Each number is 128 + 24 x the weight over its row's rms, rounded and kept within 0 to 255. Layers, rows and columns count from 0. Numbers have three digits each. The size before them is the row's rms in percent of the matrix's.

# layer 10 MLP up, 896x256, rms 0.102, rows 517-730, columns 192-255
098:140085109166155135138074132131147151115181126126143172109104150145137149138082137112126127149132139147121117131129117141135106124139104105128151162126125120153139127129123108141156174133137125
103:161125127139141102183120152129103138131119130146084132176106158112140096128102110132141098143114163116143117111157154103120108134120147115152171133118135163121132141155118160127104117109167107
105:122089139135156107147108114133169131137146113134162130160090137139145161113150132126108147108098164111106139129162134127162119110131147134162168140126141141122151133143105133130101143146072149
095:155139139154107127124139110150118157128122127113161084137152095124115163142122142091138076136155169181105151102148130091070126116091146107142107132154120128096162113070111142119122141131171119
107:095168105126100159151149123139147145131090157147121100130157157120190104139116122086098103115091144087109115130182133114119136120122137134143096131112109140125102152131068102144121164088148125
099:128155100117144123155117132123100120118152114099130104064132138105104157125116122095077132172155130107143176098146138119100150118171147080100089135156061121073150127111130167169120179175126104
098:089078108141124047076112115115137179105143141106122151122104074148086143185131166104140160171157145137156123140104146145139143107146121139078129085112142130125141124180146117100131108129166121
101:113160130148108140152126166131113104114127130095120149110120091126112137158145148156135165124100147100126156146124126139167125116074137110137111148116156178139132133104110159127132100105141129
095:153133142087119149103119099142138092120150160116149172163066113169097158109133152133121132137090106138143147123152109171106108117116132136084121113151143090136144099138121148147146113161142111
104:141119120110144113179106116157084108132092111163156090150134097123160159150099150116172137110139129086144108149101105098125107145119154134100123112117139139150141148132106110100105131096158132
088:106116120137105133131135155167145112152135155100126143148164145124085127130163118102145115119139165122117146105122098149119121092128145113163129145154120138112078124136119119157123127100133152
105:129168155151156122125141133155110155152089135154145158118148139142154100155163176111133147141097121145132162150123126140148119149129129079129134156124092102156095145122099158109099113150123144
102:101092133133129079152100128135095146119122107100090110120130141185131152145136116085116143122127092118093135089125143191096145125139151105106124153128114155119123149120155081085115125114079146
108:110082118174166128137148147159090126142149133162134103125130166114112123146124147135132131126191130112090166108157130112145128118161161128124151114163160135102170082122093166093091169139093116
090:101128101147168098144138166095123127128130136173086117121113136147161115123161075111126156101180120145149151117124171154145122094112150153118134118150078134127157085130142165106162126156103157
106:108162134084113159116122109117095134174090132148110174148125098148138106140135131133157119153095096110120161145092154076143158101161151119146157154065128133128120123125126153138098140094091125
106:076184119145126145130141112128113148132202146145124142121115130071120099120100103122141127142087150171145127161125106130073177103139144137127131111091123117113145110126149113177091149117103149
100:104178150139139085131093122181120133092130126135114129125141117119098156160117161115090113123131136139159140131139062116154141117138154120077114071140094188193090088152118124142108103118108163
102:104137126109097104128138125123125133159121146123120100138179106134136124130120175115148167186121111089136142093100145157151108111124135141118147132125105111092125125110128119086124164091159118
104:123077150127122116151088163146135130103139100120146097138098124143116124119127155151132109132146153123130106113133106090155149127073130137112142173105116107129061111131142166138122139159148168
092:121144114121092085107096162137129119100123119139157107171120083132141164156124161169161121098093098091129092171120147165164173164130169109108120142106092169146097133137135134066095120153162137
094:147097140111105074115108103173108150135122144135123107111116115168135153134173096120112080150122141110165137133135118133110078169158166149122110124140148142131073085129090153100181152136105175
092:175116127142105139152083128148073137159140152144112130094154194097126171139116113121134115088111155094095144115090146140094144130165106161144102129105129108117157150132127090172155115119148109
103:147123145115156102136141113132138124109187123150107074138164141187139134119109116113121125109134111090117126128146122141181110117123164139113131107122124119116143110078187099109135038137107119
106:177146105148163127139112139113133114191108117159150146112199121095110141149122131126147109117110114120104140156092115148091162165142182138167124104135133137145131141105134123171115076128150079
085:131120118145107121164171161160172116106146113123103142102124162132116129124130138150123139134119140107115129139139155117085102140148116171145175141169106194175110101136125144090093094098103128
110:104080102146137148135131134114111119148145102144126105135138150109104137098122142106092063122150098121133126113108119151107082121157138134143144106120118134164125131109130140152157130120121144
110:121137114185109159111136126138166151100162106130101111136135160102119106130088122122131120141115104124135149086098090140153127125097135103131099152094130097137139099095135198161153143114136162
092:110148152109175144149114094094158095113129155127115143130140130129087115108112095134126086131105145102193102134123156158120118113145089171139088156134140177123124149095112111148128146163124106
096:172128107103094126135108118153129126098157113105091103155152101107148115122095141140136165114113093071125122120170137129170114129102118137171109134109084160147144140139115126102167171157127133
087:153108130154113128112148122110102133150150111172141090117144102172116091142155145157140113130119111126153106127186081132171120174148149132135126129173120127122165091143142160094160153100138128
107:123118094154135142148162152136145152166094147138144176123155143156079091095170166134114093106144181121141105126109125116151124129104107117105102136123123143155123081133092103139121148136128104
102:142158122133175111142144154133118148093122137135105133092158126153138151153141117134136135132127122097137146126099147155127118137099137143138165082128121106147122137151095170119152148135165105
104:150092109118127127128143112098131133112157134194123134109140108116087132122150137181085081137180149165095150098119109111170098169141152162103178140133123109078125105161137125150145148123134128
095:140171129138122139141117151145112171143105141116093123111153150091107171096150117141093136142133137114099132139119167147116129128133134132090151143121120121147194096141120183117112123127104126
104:124106114174096081163102082124111147127128133130139124132137087173149165152105131109119136142131111107139102161165138098141133107109128149119091157171101123145143176158133119126130101123148139
109:139112127175134144152108143090155108155146112098102168166150149099114173100145138103153129146184113140119088160137130138134149161104100168202133094136116145119109116145121104099105134152170171
096:131092101143163116113119112137122134132130120126091142142160116129120129138118132149132121131131162079125138181146147151133134134158123092077136173112168132123183113171121131129153119150167128
105:112148156146150086143128127160117103159093136135159106067133139111086172129118144081122098134077121180141128136138134123185130107148133093148112136108125120108146110139099128092130110177170124
102:092157085136156136087169135095158134140097140126119131143132083122114124155135121125146163124134147133102103157123122122178112147116112119135147164146115151138104128140110104087148116104105123
099:130108101130093153136093137147098091094157133139148126144131136135097104129124118150067135113129136121090124157087150155128120128110114071131147139115125122137132075107143097130199147163133117
106:118126122168126087138131139097125117133157110104135127159165121127114170152065150116158125163112137112134134128149132114167108094137143103089144150106112148134136141150119140134116130163118132
104:067157129110137109147117118155137106114129149133115144162173147138128160110154171153112126108144108071119116135103129132146108110164128114135095142091133112095071148110180109160120103170119127
117:150114134112142136123119082092155109122182121146085134127155089180152094136135139119062113126130103163089104150132132149125125137113134146114187095161149110131116098091153122127131150132161139
094:164146081083071134141108168137102137134104116101076187121105092129100107162113116154134178139118121097165171158124163109143123165133188131088097136119144149112120120111138102152150144163136137
092:120151102186107074139133172083149143092123119147131152137106170123132138160120148124138141101081145125136150150143124171121144095155154107190124149139141126149104122117141121135129169121142122
092:122153133138138115152117098115148123100138166131108139104144143144121128099075131128138186144177120114110160146173144108120148110127127126114102111119126122116091110105093140158139147092079142
110:142105161133087091149163127145161093136137130164131106137106117156101103130132167100135132123096131128120114093104134115136084161128128113114115123116113115146120125125081150153109123111119040
108:128115105122126115120140163123119139107124159132094155179092174102118104149112142143129100162145177123141133106082134116084101153123124101135137157129148099102155110159061175109120122138150135
098:092091106134170106109117102137155121138146122107128109158111113149124137155071135096126115147115128153092140098115110166118119170124155154104151179190137170096114137123184180137120127129155111
112:117125145148133150155143181163116143153085129135127132127132134152098085119098138131119152110130146141110096138123147124125141154077163159139096128183103089106145117161110134097118112116145134
106:098137114166143123106158137130160151139162131162127105159133098143143186104137128116126129125147116112121089103110159122148163138094123129120114157139199156103170133166127157163179126120120151
098:117189122124167130127150092128120140098133135121183138115101135159139177116125149112129138119095094075110137120095129107103128137088126127174115112136140107107134163152127145175118122130107129
117:091119167137126112135070137110092127112115140112164159132146102106140128150131178116121146131110116136081136117107098102111132114120114132127107126134143131126183143108130117189145124107094188
104:135119123099114135112106120129151167175119142121132163134128110141072089134129146084106123126127117139106153179121096101098118131159147143128159183126151147159115168144128141145128081073115176
089:140126099108141151095165125164138094118140148136156155142143156149121124091104089107174120154125156129104125101167180132070151142103088153141154182079156145138134127152127108112155122128155150
088:163138160107102125100120192188119135088181161120150096139109110173136123091152110141108137119137120120120148152126138157108156109140133134121111132152105140148155102106098116130155134142092135
103:159123112122076100127171164149143095168118149081072125155173125128090122140148141145153136151089133097136129140127137119128127098131152141097134156127161135166108102143122163131133140134133128
101:125121134098151095116107128110178134158115149144126127106103132105136134133127100154077140125118147137115115133147116137082135159094152101116182194118093134146113086111145138132135174138128115
106:148129065130133153164140115132087147179121163137089140125152158165131140148107139115131126147123177100109116166123160118105123141168147125128123128130156127125120134164147098137153103125136125
102:120092065072159114116140124134148133144137168123129134139143111166156137148148105099139156127115077130169157140190115116167075129117135149155123152123126155156101151121135111065142177129143137
099:102141129135156130137117142113160114167111161162121157148161118145091104134164129121140178163112113149132116129206132135127161155129104104106103168102105100115125117133146123153129124140107121
109:106116130180109110150148127097127154124128132151151153127146147084118123152124156121141118160089130124120144135161149112168150136147114146139174140150117133138142122146112123154129097133161159
113:079128113122131211163104121089166093094116156106143127142141118125113136126131099132121152123167171108117166139167139119151101138134162117112156159176104111073113105126153080132163128170151127
114:111116141157149145163142131171109146153120137170141119128118076162106159126155136136110094103136122141133123103116169134094129175153128185148171139138120193102148112140156119129086137104134142
094:160143147093136116082114102151115117143167151180099123099146144147113125171126092144116108127140116103126160084105149171115127120120130144097163141117145122125176114132122095101108093142122100
098:126086127095122088128068126119167129151127142173096150162130126157150141158092147119135121122125185118124144149131121107126134141120143130108129129140102104113145144079148140122129114158156126
095:121121125143127125128118177164134090085077135177119149116192115125060152166124141134100133075142147089085134137149115106193165119114129106107121092107132114125147110128136090114101118109134125
101:065168125145073138136137063146117150151136140092125128122144106163097178141147121123134149132146141124112134102144115126098121107150099118067110144141139137137115154135124150166122152131112086
097:084120130170115154126130118101100128144109150167123184091108112125111140069155115078135113109144134132138135127142114178072121131119136123123112128146146157121122150159155090097154138142172121
102:106168148144132149165138164124171119136137119112138142061105109133146148118094111140090103147123160155140114091118115113124162149130144130156138104145119111073117136095168140092124126158168136
107:092132114096116066143114116078123129126125121156113139121147117083116188090121143147122156139127094116105139126161158171123135174148106112165113161127123149104124137143159148154099142110133120
109:151107151167147127131116123142104147107111158141119127128135117118101170141138137176122126128114132186136140148090139131163171119164116147126134144135139112155080124157185119144148124158114127
113:133131129082140085135140142107130088136143129141114135140143095102123148175125108121113113136144123146163126096140118089148146163104119130147152132133107149108120124098125132135151144129136152
117:116154135119163139151158134156135115148122169124100126090128132160091149114127156127140141120116149125105125123129078122140119123122160105086151091082137128120133121111106137127140167099092125
098:114124116124146118109140088132169134135097151114115138144142129114103120138113111133124119101172140152096148092152183089109173107137112100174116177095104158127142162116124122152117167126116152
095:072109117141160141120114120130075126086130154155105141108163122163119138155114123105137139138145132155133150152143162127125162132167093112103155136118112112117094157109147130099133109127073124
096:150133170130100152123164084123159148104145162136094173139180102133102106100116120117110097093131131108144127087146134140137153192132086153114095118123127143157141084118104120154104141140143130
096:109107159182132071147122132161132124097111126119125132099143114124148126077106110108103153171123206131109099139112142151173149115120153116110103132148162158168158111096097158086167107082157111
071:121113149107104109118107105149074099136118118113127142141146169144132127106119104102124051125152176119150114157120142147119117095119128114119127180118108100127130131117086159135093109115147111
107:126145098119151143195141100103128164120154144092134170115124137128136121093135141110098157153142145162112177106156113169143085150094102139122165118102119109132106121128144157117105124137147133
104:105141130120108207169147091143120142081173127131132117103126159137148090142103134143126123185111169122130153118119111114157159118134120158144118141136138096119143100101093150115159112182147167
106:153108103106159140147161079133152110084163155110116113109140092093101128083131122172116140113129157136083169121156114148138147097178166114155134096095110140085144092131115121125137124109155134
097:114083162107173078133092119134119135159133129152112123106125135106148155108140148119090108120119126116102075125120150147107182114078104117141106171139125141163137160099125154124130171143147164
098:138108110120130118118100106103109130144117133086127083140154147104118138117124167148098140095157150105135087096127162146148168095183123120130127143135096119123129096162163151142154144112147087
100:125131166148133131114119096124124131114147138159106144153170116103147104185154134075124127109109136081110141114137134104096159145146124163108129113108124118129079173119119118212143110142122107
101:123141179102082097098130167116103120123106117141119138118123110149159117171158136142125126157135160152154156127092175093141144143117137099105129134092115112123110126094091180145155108171130146
103:139126102164087101127124153149124142159107169126137149115115109140098162115066141144126168132132137130150140177132165121135127141152172116136159147101140149104111118184151106145126149146131155
103:114101106126112114083161100115108149145117131127134116116119170167150089125134118133115123120082145151125130139122119134140137141055161196168135102166104118158112100120096107095156116123088123
106:123110117110071152092120144137136090167132112132092190098155100140139094142133137125106147130128134147116148142103112168089133108131188116113087145106200159101175136104152123063128143124173092
100:063107099085121154172082114131126105140135153107141130160102117144130149128091112108111086149140144136108167127124148151102122128104113124135125110097069107162152110176169174131085143121132094
100:125113148121097156124166093126118133151105126139114126172111145183157144123164136121151103131098179085132162129156134100109118098094060147112132092113136166141100141111137103093140115125109108
090:140139102122137142096110133138168155139136146166147130138126119134125099132128121094165103127111141097104143126143163119123138151079146126061167163102113129138169119123162128101147142160148104
101:119102130124113136120095150133170113108162161151140096158141140122114086142151140153124117101146085124143121109147104130130096153134137116129164144144083100110133099133139099136097126144122151
102:154152099151046132123117177118140044129104132121150173106154129154120089135117110119140154113098151116118098144147109137139139136127143101119134107098123131109129150106161115124160124172149100
106:079121142180102103112103129138111158135143110117114120126140105138106141163115155115108144142144153134110131091159088129149155096139123136135115169109094133092081086101197114112120153168156155
109:076104106144116136143117114150132116146170162146120130129142132127116141133084120132123121128099085136125148109110169084112139127108119153094094143163115135178127140151095100112140118096116142
103:130138142131160097103117100088102164144131155121131146117054154126109110165119127083085153114147080137134108173104124154142126143131123180154135201146136106117142130152141138149149129117116160
089:108166114166160110084144124130167135159075087120124131119119114115114126153126113143136126100132148127081136113150163130145118111139144085136107151114115114148148096079134102099139099157163137
099:123094111146055173145157105159127147121113136171073162115106160153136133107117137124176155107140153096132148111144154148138096135138107145152117134099141164108110144137156102122171133091148109
101:106126127110149117139128105117122123103132115122122120115114100196114136106137166109124134159116117137103172127133132116154101097108113165128106106125139080133093101138149119126112137117169136
098:160114170127123101128128085147148142140119112170117102134112091150153149154109125120138146118121101133102136156142117115144134146087129112112137147123093118091136137126160122140129130093165132
105:159142162092118146129113132140131135130084139175120124105132150096118116132141052150111067083117128120089134172111084131112167147109112121147156085094111133151142132128105140131115090094119131
100:156093092112115106159197120126100149138164132155113117165160100121139180133143130136125069115142070121129125151108128105076144146139110131128131139126107140123149097109107129112116122104124125
104:148135157177120136138143079125119101115101121155134051099075098147121115114127124129119174162160137135130147105157095090100159113084122096149124118156119148138132153071133136139158142121118099
088:139126144139126173129130190154088121119094116123165145148165145130141147120114128132183129117073165147132187104114131154086141121119125172129144077120135105111165101167122149078122134167126146
109:133127142085165151092164100150158088111111146140138163114167125166125123088109140158113125088134117104103137113090136141136146088166122099120122153120097144139126142129174130132110133177107111
107:127146087137142117141130097144148089125095129134109089142165121159169145133074099107142111103156114142127121147150122116158116115137184121097122128163136120099149131109137163095167142127128115
105:116109131131126079136170152134114142138121127097144111150123163079113101129116092098122174117126142129150134156116098113176134113125142164097142144153114141111180100147147162120148147138140136
105:114124165124124100166139108138112089106100123149136105143122094145116096144111130086131126156120176108126142081107157154147112094136191110091178144157139090105127101126138125124185119097123144
098:130115171103099137121094148119199101144121129098099174145148129146148139147135117118124105101136164113105128142102114112082093090110132116121146144155091088145149103104112176133122113149153155
095:148117069167100158107132078150144152142149149106145188094166123126087156133132123109148136120131127076119125127130140124114161098153131146100125135105138150136159151152135157147143097097120128
103:125112109142138059099167111152159139155100143099171109143107104146131152110121100126131122102122096091136146144113111154099144182109098140079146118112155139129140149184153093074131144135117111
101:125116147170136131138142139144124126177088121150149107131160123132138056117107113110145084141153119146099126144153099110129100156135085101106137154149151158121135140113148160087091148114150111
102:145140127084114126162124155124122166088129112128097114165133161175109156105096137074134147089101110141107134112120151128126143134121123143105155119118122126093148183110092143113146123110132126
108:154124116157154142112118124124132129116152138127121156115182098094127128104134130108109111113140141139116112129135132123152097107158122143130162114124139121133136129160165105090108169117120106
110:145102112109098125135104106120153156145145136106121086125136104105114125110125133159105082119099118100134091137131143119150121110115158144162125127151122135161147126108139088089132103132084108
106:133090091124137170125104172143130092154158150133104074162109100099125118072117129135111123113107102132119180171102188149148101137178096108157136102099111134094132080126124133163140140132137166
100:102170166110113174097086139132134129093114139157169140136180159099126097169139143117112143143137135126111154134161125138107117097153143118140136169118105059112135160116141107085135141120116152
122:081079084157114138128091143115141112151123142181138157132114108112095142131126128119119094116122138112057131117164143165124139129150193117126094157130094090086166145149134166118175172094081141
086:098109107075143085136136149141150130092157134109132152141118156123141100177122156100073116114125113136143143131128123122138094142108131128114163106101099123122126072116130107109098135145127081
095:153148132129144132138138109125151098112138113166131150128138135157096105130126148111133092115117141140171163137127142102153131133100104121119122147072118179092114103201103124127136087158144142
107:172112126095102136102121185143114098131162118125131152186119129123127090109130130094140097157085124131124135136105146125189123120145118138102137124079128175122163123155168139136187131119166118
081:111130138123155125135157168129128128135115146150159147104146145111121112095082120103096102162153133097157163134132161131126128149117096128145127134111092157140167106082119136161122095080149123
102:113156157140133090085107149108152150091155160127088138069139074113126111138154138106175162151092165114133106110137147105129158127125160082112142188077123161115134149124111143151121125145160114
094:110148093139123100116116108156089160151100102108131167154173099150164129130111109124116147121140149111117136146149122126098141145108111125099091125135127104143131147137138128132145117154137133
096:087164153108129170108114105164100121108076112133146160098104143134077124139119115130115106094128172139133121128115140145177082125130152164139096101136137137133159139131143115181147132169119109
095:108123123113096118132118122122086144157142140142118147150109114140156146136136122122183177091136140082112156116118137138099102109177184123148124143109115149110138111177119113085136144068104154
103:101103106110095126115157176172122144139160134160130132145149085148164195154168103137143109163108108116139121123104123101118136113127125122121104168112125145133110143143095163150139145123090140
094:122128134143117096104121095134104113121128136141112130106127146142125116094151171105151094144170114130126128132129138104152139090091104136111139119121072169151174145098151104169074118164152133
097:107130128093087100170163123124142134106121076109123098159096105141121118101140112115120118137133133120100147177189101145125132168081148111127134139174182164079127152137177139144135085061129135
088:097085122160144154153101106164137130067165146109121108173097136107123129125153140139105083136134139151134170139109158082107100174161151138134104173104121170115085122122137131158103130164105129
103:123116123115132121117099137153136164127130149108139134075177118120162133094154128153108159117142112121138175138133150145118150126109162094149099108110085098113109159145185104097170137166135112
097:138146093127171130158144118125131130165157153110133081156123134125160167121143158147065157121154096149095149143107079087128154143118135128144085165142149111118147112075133134110121180087111117
105:149063142130162123186109147152119148116111148137122142087084111115109104128089125130149150155101168124168139155127126110069130111162134154117085181132094087079108112169136101124115111150133097
100:097143159129165149140102111147107115128152117087097165123167140134127172138119110114110106135110161142120111117084106142138130111108156107142121123123154103111115094150125079121162125110137117
100:141087131091122137140111089142114115169101165155141144108146153141144135158123141101145111154113134133107136121153096163138121179139121138119119135137140113111080115083140115152107140119162123
102:092128133122107123123126128123170114134167114134099184181146143126130114123106123099111097135130138126130106169124111184106139106057133134125116154161130098116115125127145135120136111130118150
086:164133153127142123106115111139136163111114112151118129084153111115135182128160157104147161111145185094075152131135159110139131144140138115113156153181118132152141100116135124108134123100157175
100:109097092097148199166135131117133136187139127124163123085130158146137184134115150116126102168118135122119144131115124125136114137131113142109136142181137117130107131125123106097134158128131101
101:138111100116140124138157151121125155154129161136130106081149128088121114144132123115111123158143145116129128151149083088099127124134077127051101135118141092093110126157137147133148154155135160
096:124118077169140141162100162122166125113098109069149144105130112151151127131129132118159137130072119096150126156159146130142125126141149142126132128125135114108100125093174136119095170129146145
098:120144139119109115128130120111127097114143128174101124134152115137113077177057111139147135148119099138131118148129149120136130097108117150158187078147164104077153111181122118098171109124109118
096:143115064115143093153106145131083136095140124152145115125135115146133105111133149120124133145138160119132132106170087117122141118106115150147149091079129151117130148104132152164132148105119091
107:146107114168156087162090114144124122129098145121126157171116147150140133144128139086130113137138135160127131137114145059128141100107129137178120110135097127156098129167158146119124126104126129
093:156120096104158086139103102112144157122121131138117137116118120097072133152102121139128148123112136144137150143143116161106096147099161134141124148122152132115136132131134106126151106171119145
100:126150104154085157166119154139078091129141131159130087132143127157130088132127177139143075138118134151099107144128121116105095068144125120131133140120123105165090145098147145110071116143129163
099:117121155134100149133082159116108122200135143115137099085073127138087082155137147082139146116160136136145118131167135142129142121107166114127144111098108112125132096074157147111117153154132158
115:105111102142148119138135127141115133121114119090124130126133119149111144148111109170144136150120143097102129133118105166168147143130146109115147120120095103115104160123148120128172125138125125
081:135106152086090169115147128108105157140099159158121108129092150135144122160111121106125141118116130159155095097159091105140157150144108131171095122128134101111173095132115133140105135083151095
096:145114144106154184118114138106116128135104125153124120102127144127126093145119131129128168148132175146142161131067097138139102134165145152102114079110088117083114115118145105124166133120108113
091:153128149123097123116140125175158122108145151131144131131155204106110163150096173117082119124077110089137153157139101111176172116147117117120122106116133153095099106157123149174137158118119091
101:096121121156102083136172086170133113143169146109116143105122180118105156154085118126143108162075143106143137131120159145128105141179145110126081170136131123120070161142127121098139143102147133
096:092129115113123154112157160106125178101155131115140154116132168127159115139100127160113162133107166089095163142082169140115109146182143153099127133145067108140153116127148166145118144131121121
099:120158227139136096115133114120144177108098115137143171090107146144165110089101112129120086136097109102088125148117108107096102163106165062157133164157136131117156133124119128119124145113120120
105:119140117200117132137141139148120155140152116123105203169144121110161130141123110149110119181163123140173159082091098118131106151158132112109099190172163127068135131120132110111134190175127079
104:104141154148139146121172116137093127109097144191115129127098145143115108136094123105148110069130095101128167151134154127141133136113142122105091165100121098170159116118143149134168151149107113
097:108095126133158118158119133154150126151101143105134125143151094092145142192113145172130103103087106143111119126108108104105129117089168107076172106195155141151105123126088065093111132157159147
104:141116082139130170150134154117095152125133115139145101134144124145145145143161131116151120127151115103137195136115131132123123077101137153124133100111150161120106170145135085133137108152165108
072:123065140107105135151119148139114135100128143117081157139097098130084127133131121112136100110099136151150136094124153130092144126110171153141106116158143106117093144129141186126118125104093171
101:145109117156170125131105151168134135125077139104125130181130084153101123114168159116148130122114147132083109135107099158116157094146094087119120154096140147115093116169102121088154124181132081
072:098090114129128171148152115112121120134136143141101158137137152113161107162088138117139098162110113127138135101114136100134152097151095148102126130091137111107113149163191132119084146140117111
078:148148132079137155132124145114142114125084116133168104146112109144133111097119153149108131117124087160123150116117122072154170163097109139088108118068104115163140109079112139091157098127178153
100:157114118110099166113147167104093154143091122131105118166149123140101139121123120097129127107117149125143132147119138119106136084141125132069098135110141133130073159152124131162116130116136175
092:106136157132111135140171158164105136145108117126146154142172135113105132135144079128075108155112115149106155106114131130087146126129135118140135132105184183137140125132121110108151135124064150
101:126146091127135195121143157134111150109162172152148170135096106155101143112099113146166091147122133101102130137129083153112130118140147111169124101144145128127115132117108068187132164143136085
107:111138148105119057184124086117094150114129123121142138147136091092118179120109137139135146078168084120125117121127107096104120132119130141102132171138132165133102128174127111157155116100122134
107:159105158138166129121125073115132103119064111125152158124136129165109102133131108158155128125132159127139122134146151133122133116180144109146142124077151121100100140134120115121156132087084127
100:081118122108112125159150151137128111107099139094161134149099124144116114115155160126151158159159124177124130135141139173129147148161121084137174109114122123152109136127110185089091145106118133
104:153087123096139097135107146122169147129133143107112124161148117120129154151133132100125157151142154116143139138206118094141129133102171126100125165142152158108121139119137124132135112104123140
101:120143132148132113099149132130131143121148087148117134170122115140106122074096113124088141137195105120116145164070137078100113134113136140110103125114121113137147082149174137145155112174145120
103:116096120084090130126120098105129135140115111124098148109102149117124108109143123123151128145122153155103106112126157119131111146145171140125130083165070143129147162132102169149133120162169115
107:147117157153170097127155112095139129116158135143089175102174116135124153149123161166149145169095103160121144137118103177122144160077122109113114112105124145149127149105121106151118150103119148
110:133104162112123126115125155151156076107125165105095117113145142070116150152125161187142106104168138201146114138085139171159118130138148158139140163145118151135099124149140120108083145146104120
102:120155135110090151103148153164144140112099123132111110095155146099136121063130111102123123118162139134145113128153120134137150146119157121140158096124107095129124113135112124105156145104127082
087:108148146163126147134122140135124134144108113131106086121097140114121112123160124136123115175135141117134152132155078133084150139144108105133111143171114148140107139121138140132094127141126147
100:111113165148147116163122136142099152123145123129107156171107117141145108115119103175163157127133162099117121131157092149158116136177153124122109177123123065108118115155102142142096182079084131
084:156141110107118161110118139130156158111162146123154149100179144113110125158130103113114109138130135108108112107125151157128143124126095109114163129156089138165175138118136141148126161098101094
104:118147117119149111148117139158139132143112135126066121147088140149151136127110125136112139132138153114149138112105138129102128124149122139132151175155128128176073119122115122146118155118083153
100:143097118064121176103140094150123132080141107165127139104112133174105131106133136141121077188129102150114145115138113146139121144150110133109179139135095131102164134136106136149143162137132128
099:117082141153116117131167178150132132171162134109129089113120100123078123087135081125153129128144123119090133134152153094123156117136130166143100105220108126142097139111132160111118108086156137
097:114100149117187148134142111105164121152106140125123158129112168137135114180146100140111129140111111067113146113116073130104153123128138138073113086127120100132159105117175120113135165119096126
097:111105092091144135143109154118110136105154121158137127121138099130134116122088086121101154109147105134084142151148147115056128133118125091122147091158138137125137136149138119124120157175172139
105:121130144107110129145138100121149120112137135144116173130140142118080120167131121119139136089147128157107112142121126111109208093113157110125134158116127090127127153166111153124156139127115094
107:114128097091104140105082084121105135121134102143127122108106124118103112117119124108107160120143124131098160163152144083181114142130102101138136129107138031079116145163099140134167129121097127
101:162119089131201142143159085150122088129133149148127127121117163143170112131136125139163119178128067123129155145192158156159110135078177124137113145150126108125115150177146099115144146107142138
097:153115105136137078137134106104110097167117153122138147113155102126114102158143113096126084097140115137097128129113087128120172109123177114180165113155099154127138123099103145105162155088148101
101:139154099114124146150080105140170127137162128102137087095168124169156148173135143131121137122106133113135094124163101082125126136116149108125133103168086161136108138075146105132151103163120113
102:183113131177122070123154115090133186135107137118111139152107150095118131133166145139111132107090160125164127131126154095088130167099140099106133135099121152152152076149141178134162149120119127
099:157095127155129106105109096144127128106123109094095111139123111160115098131127119092075114156114131089117146109145129096108152106145132098155140094124103123131128092110101132134145118135098144
094:089120156134139129137077099120138099182141137140128108147125138106125146131136127140099126124124185112142138144108134112119129145119104131130127165188090181098111125138120107120128122118133156
108:130134142157135128120120108111129148182162133119091103128149110098133151119164154129069148128141131140156117159149133120091132197144151135111169117125126136141115106097157141169112135104104142
102:117111151091164137156101128133154134141094133104135145067117088154149119149103176140130140110134151085103157152121079103144118121108142137167111091113134108138184134101117123152130136132105123
099:115150139144175187159121115136146218116174100087137108116131096139122134093144121142170122121124087130120171098143132105087126134120060114129099137116140140145143140112089146139158094126110111
105:169133135121159089174120141101093156123131137125113155132131134139090114082133100112134100096124153138125143122127130103153101096169165135123127116139147129138087072091106145152128142119143128
103:105092124179114101145133117110125130129147126103091140134133134138166102135146159136089132160146086125133121124133105110148124158144152111114122119139148117142134103158174130153146120140137146
092:131115162120153131136148124111131133109110172149111116152093106140121122114105078116115088130148171129116147121103138147123138187150141126122123140104100120098134130109102163130126111098132127
097:112103124141148126130139126128099129137093160137137142122088102114126123135131130120124134142130143098120164130159146107111094153157120182102137113107091109107194117133114130095177124129092136
103:094110126129136126151142127149093087131134120109130124137116079096108120094155137101114135154121112094144141159163107083144160153136124101114150103087141136099110146132161113126176087114117163
110:135124070147116154066097139137161133126144137127143151110129094134127114105149127107141132131149155155151133107140103115137133100171100199153138149129170113107091101150119136130115120114185145
100:125135090091165151157121124094109152090170120126146152110166138135093122110145079113139121135149120120137135146151118108110107102117125103099132107159121099127115136153097161127161105169141147
100:111132131139119146107126106136133165098131140080124125129097088172102128115131127156144112173140156112113095073136136140122104097118123109098152123111114087122115116130138174117133112044130105
097:147080162110145132151122141140156168182117169153126086105162125136127145125133183116109115095101138188152100154095158094141142119093115100152132137156126146156111126110141122158104169113146116
098:126095080132133134095105131134129146106161112155099126141120172104097175106124141099099152163171096113090164145108102138135169170134110132109130135182131113159146122118131114127115144153093137
100:098175137142105134150142092118058121130179148119092152150121117142146113119085133176139147176092179084139108123135152148148153079151117151133137142125102101119056155111118140135129133140111104
091:162135141141118103149135085156145128182146122104101143113172107077146170055142122099136143142152151128112081106136128116117153152122151113126133117110121121085135112143151167149129102129142146
108:100177149129137110150156118162145110126132134123090168090128140110186112165131142122129137124133142092158127135151113088131156108159138117131108148136118144107115107132167102114126109135127181
103:132127122150114099107123100132164167176115137095108130111098101130118140072096157135115105127136092129137164143133112141154151101131157136128182120150125131104122108123137101111129158089104112
113:079169123098103154141131101158122119132123140137115125148150089097173102129145119125091149155102128155123131157132157107142118140113109123130169143117130169142090134160143151126201128149127146
108:130086075077074110151137160140141155116207145139127125153141121132118103131118151148105121124094133146117111184097143105127168181130109105159095095147131133123108131131153142136119120110109130
104:109098110114117118087122136149114124116137121088107096147111097136133124120150088121119105152079154091107138131135097105136138153088122147127134116150147109164111138157164089147191160153140168
093:118126114121147085113137133124113143146123130127122121142123126140104110124117102151126132116117141139114156145097135077152127110148165122133108106099116153114140144162135109107148114127104121
104:103113074099081120149104164126123119141102147132108125155100106128107138111130151147103158159120110091162129166102165114147108120176118159159107142150113085086124068154115101177153103115129089
102:122112167126099178094119121121156150159134153156137119115101105127132121113130151152132132088151146086118115087128133124135116140130163099165105129187154130115141177149122093154132128121135167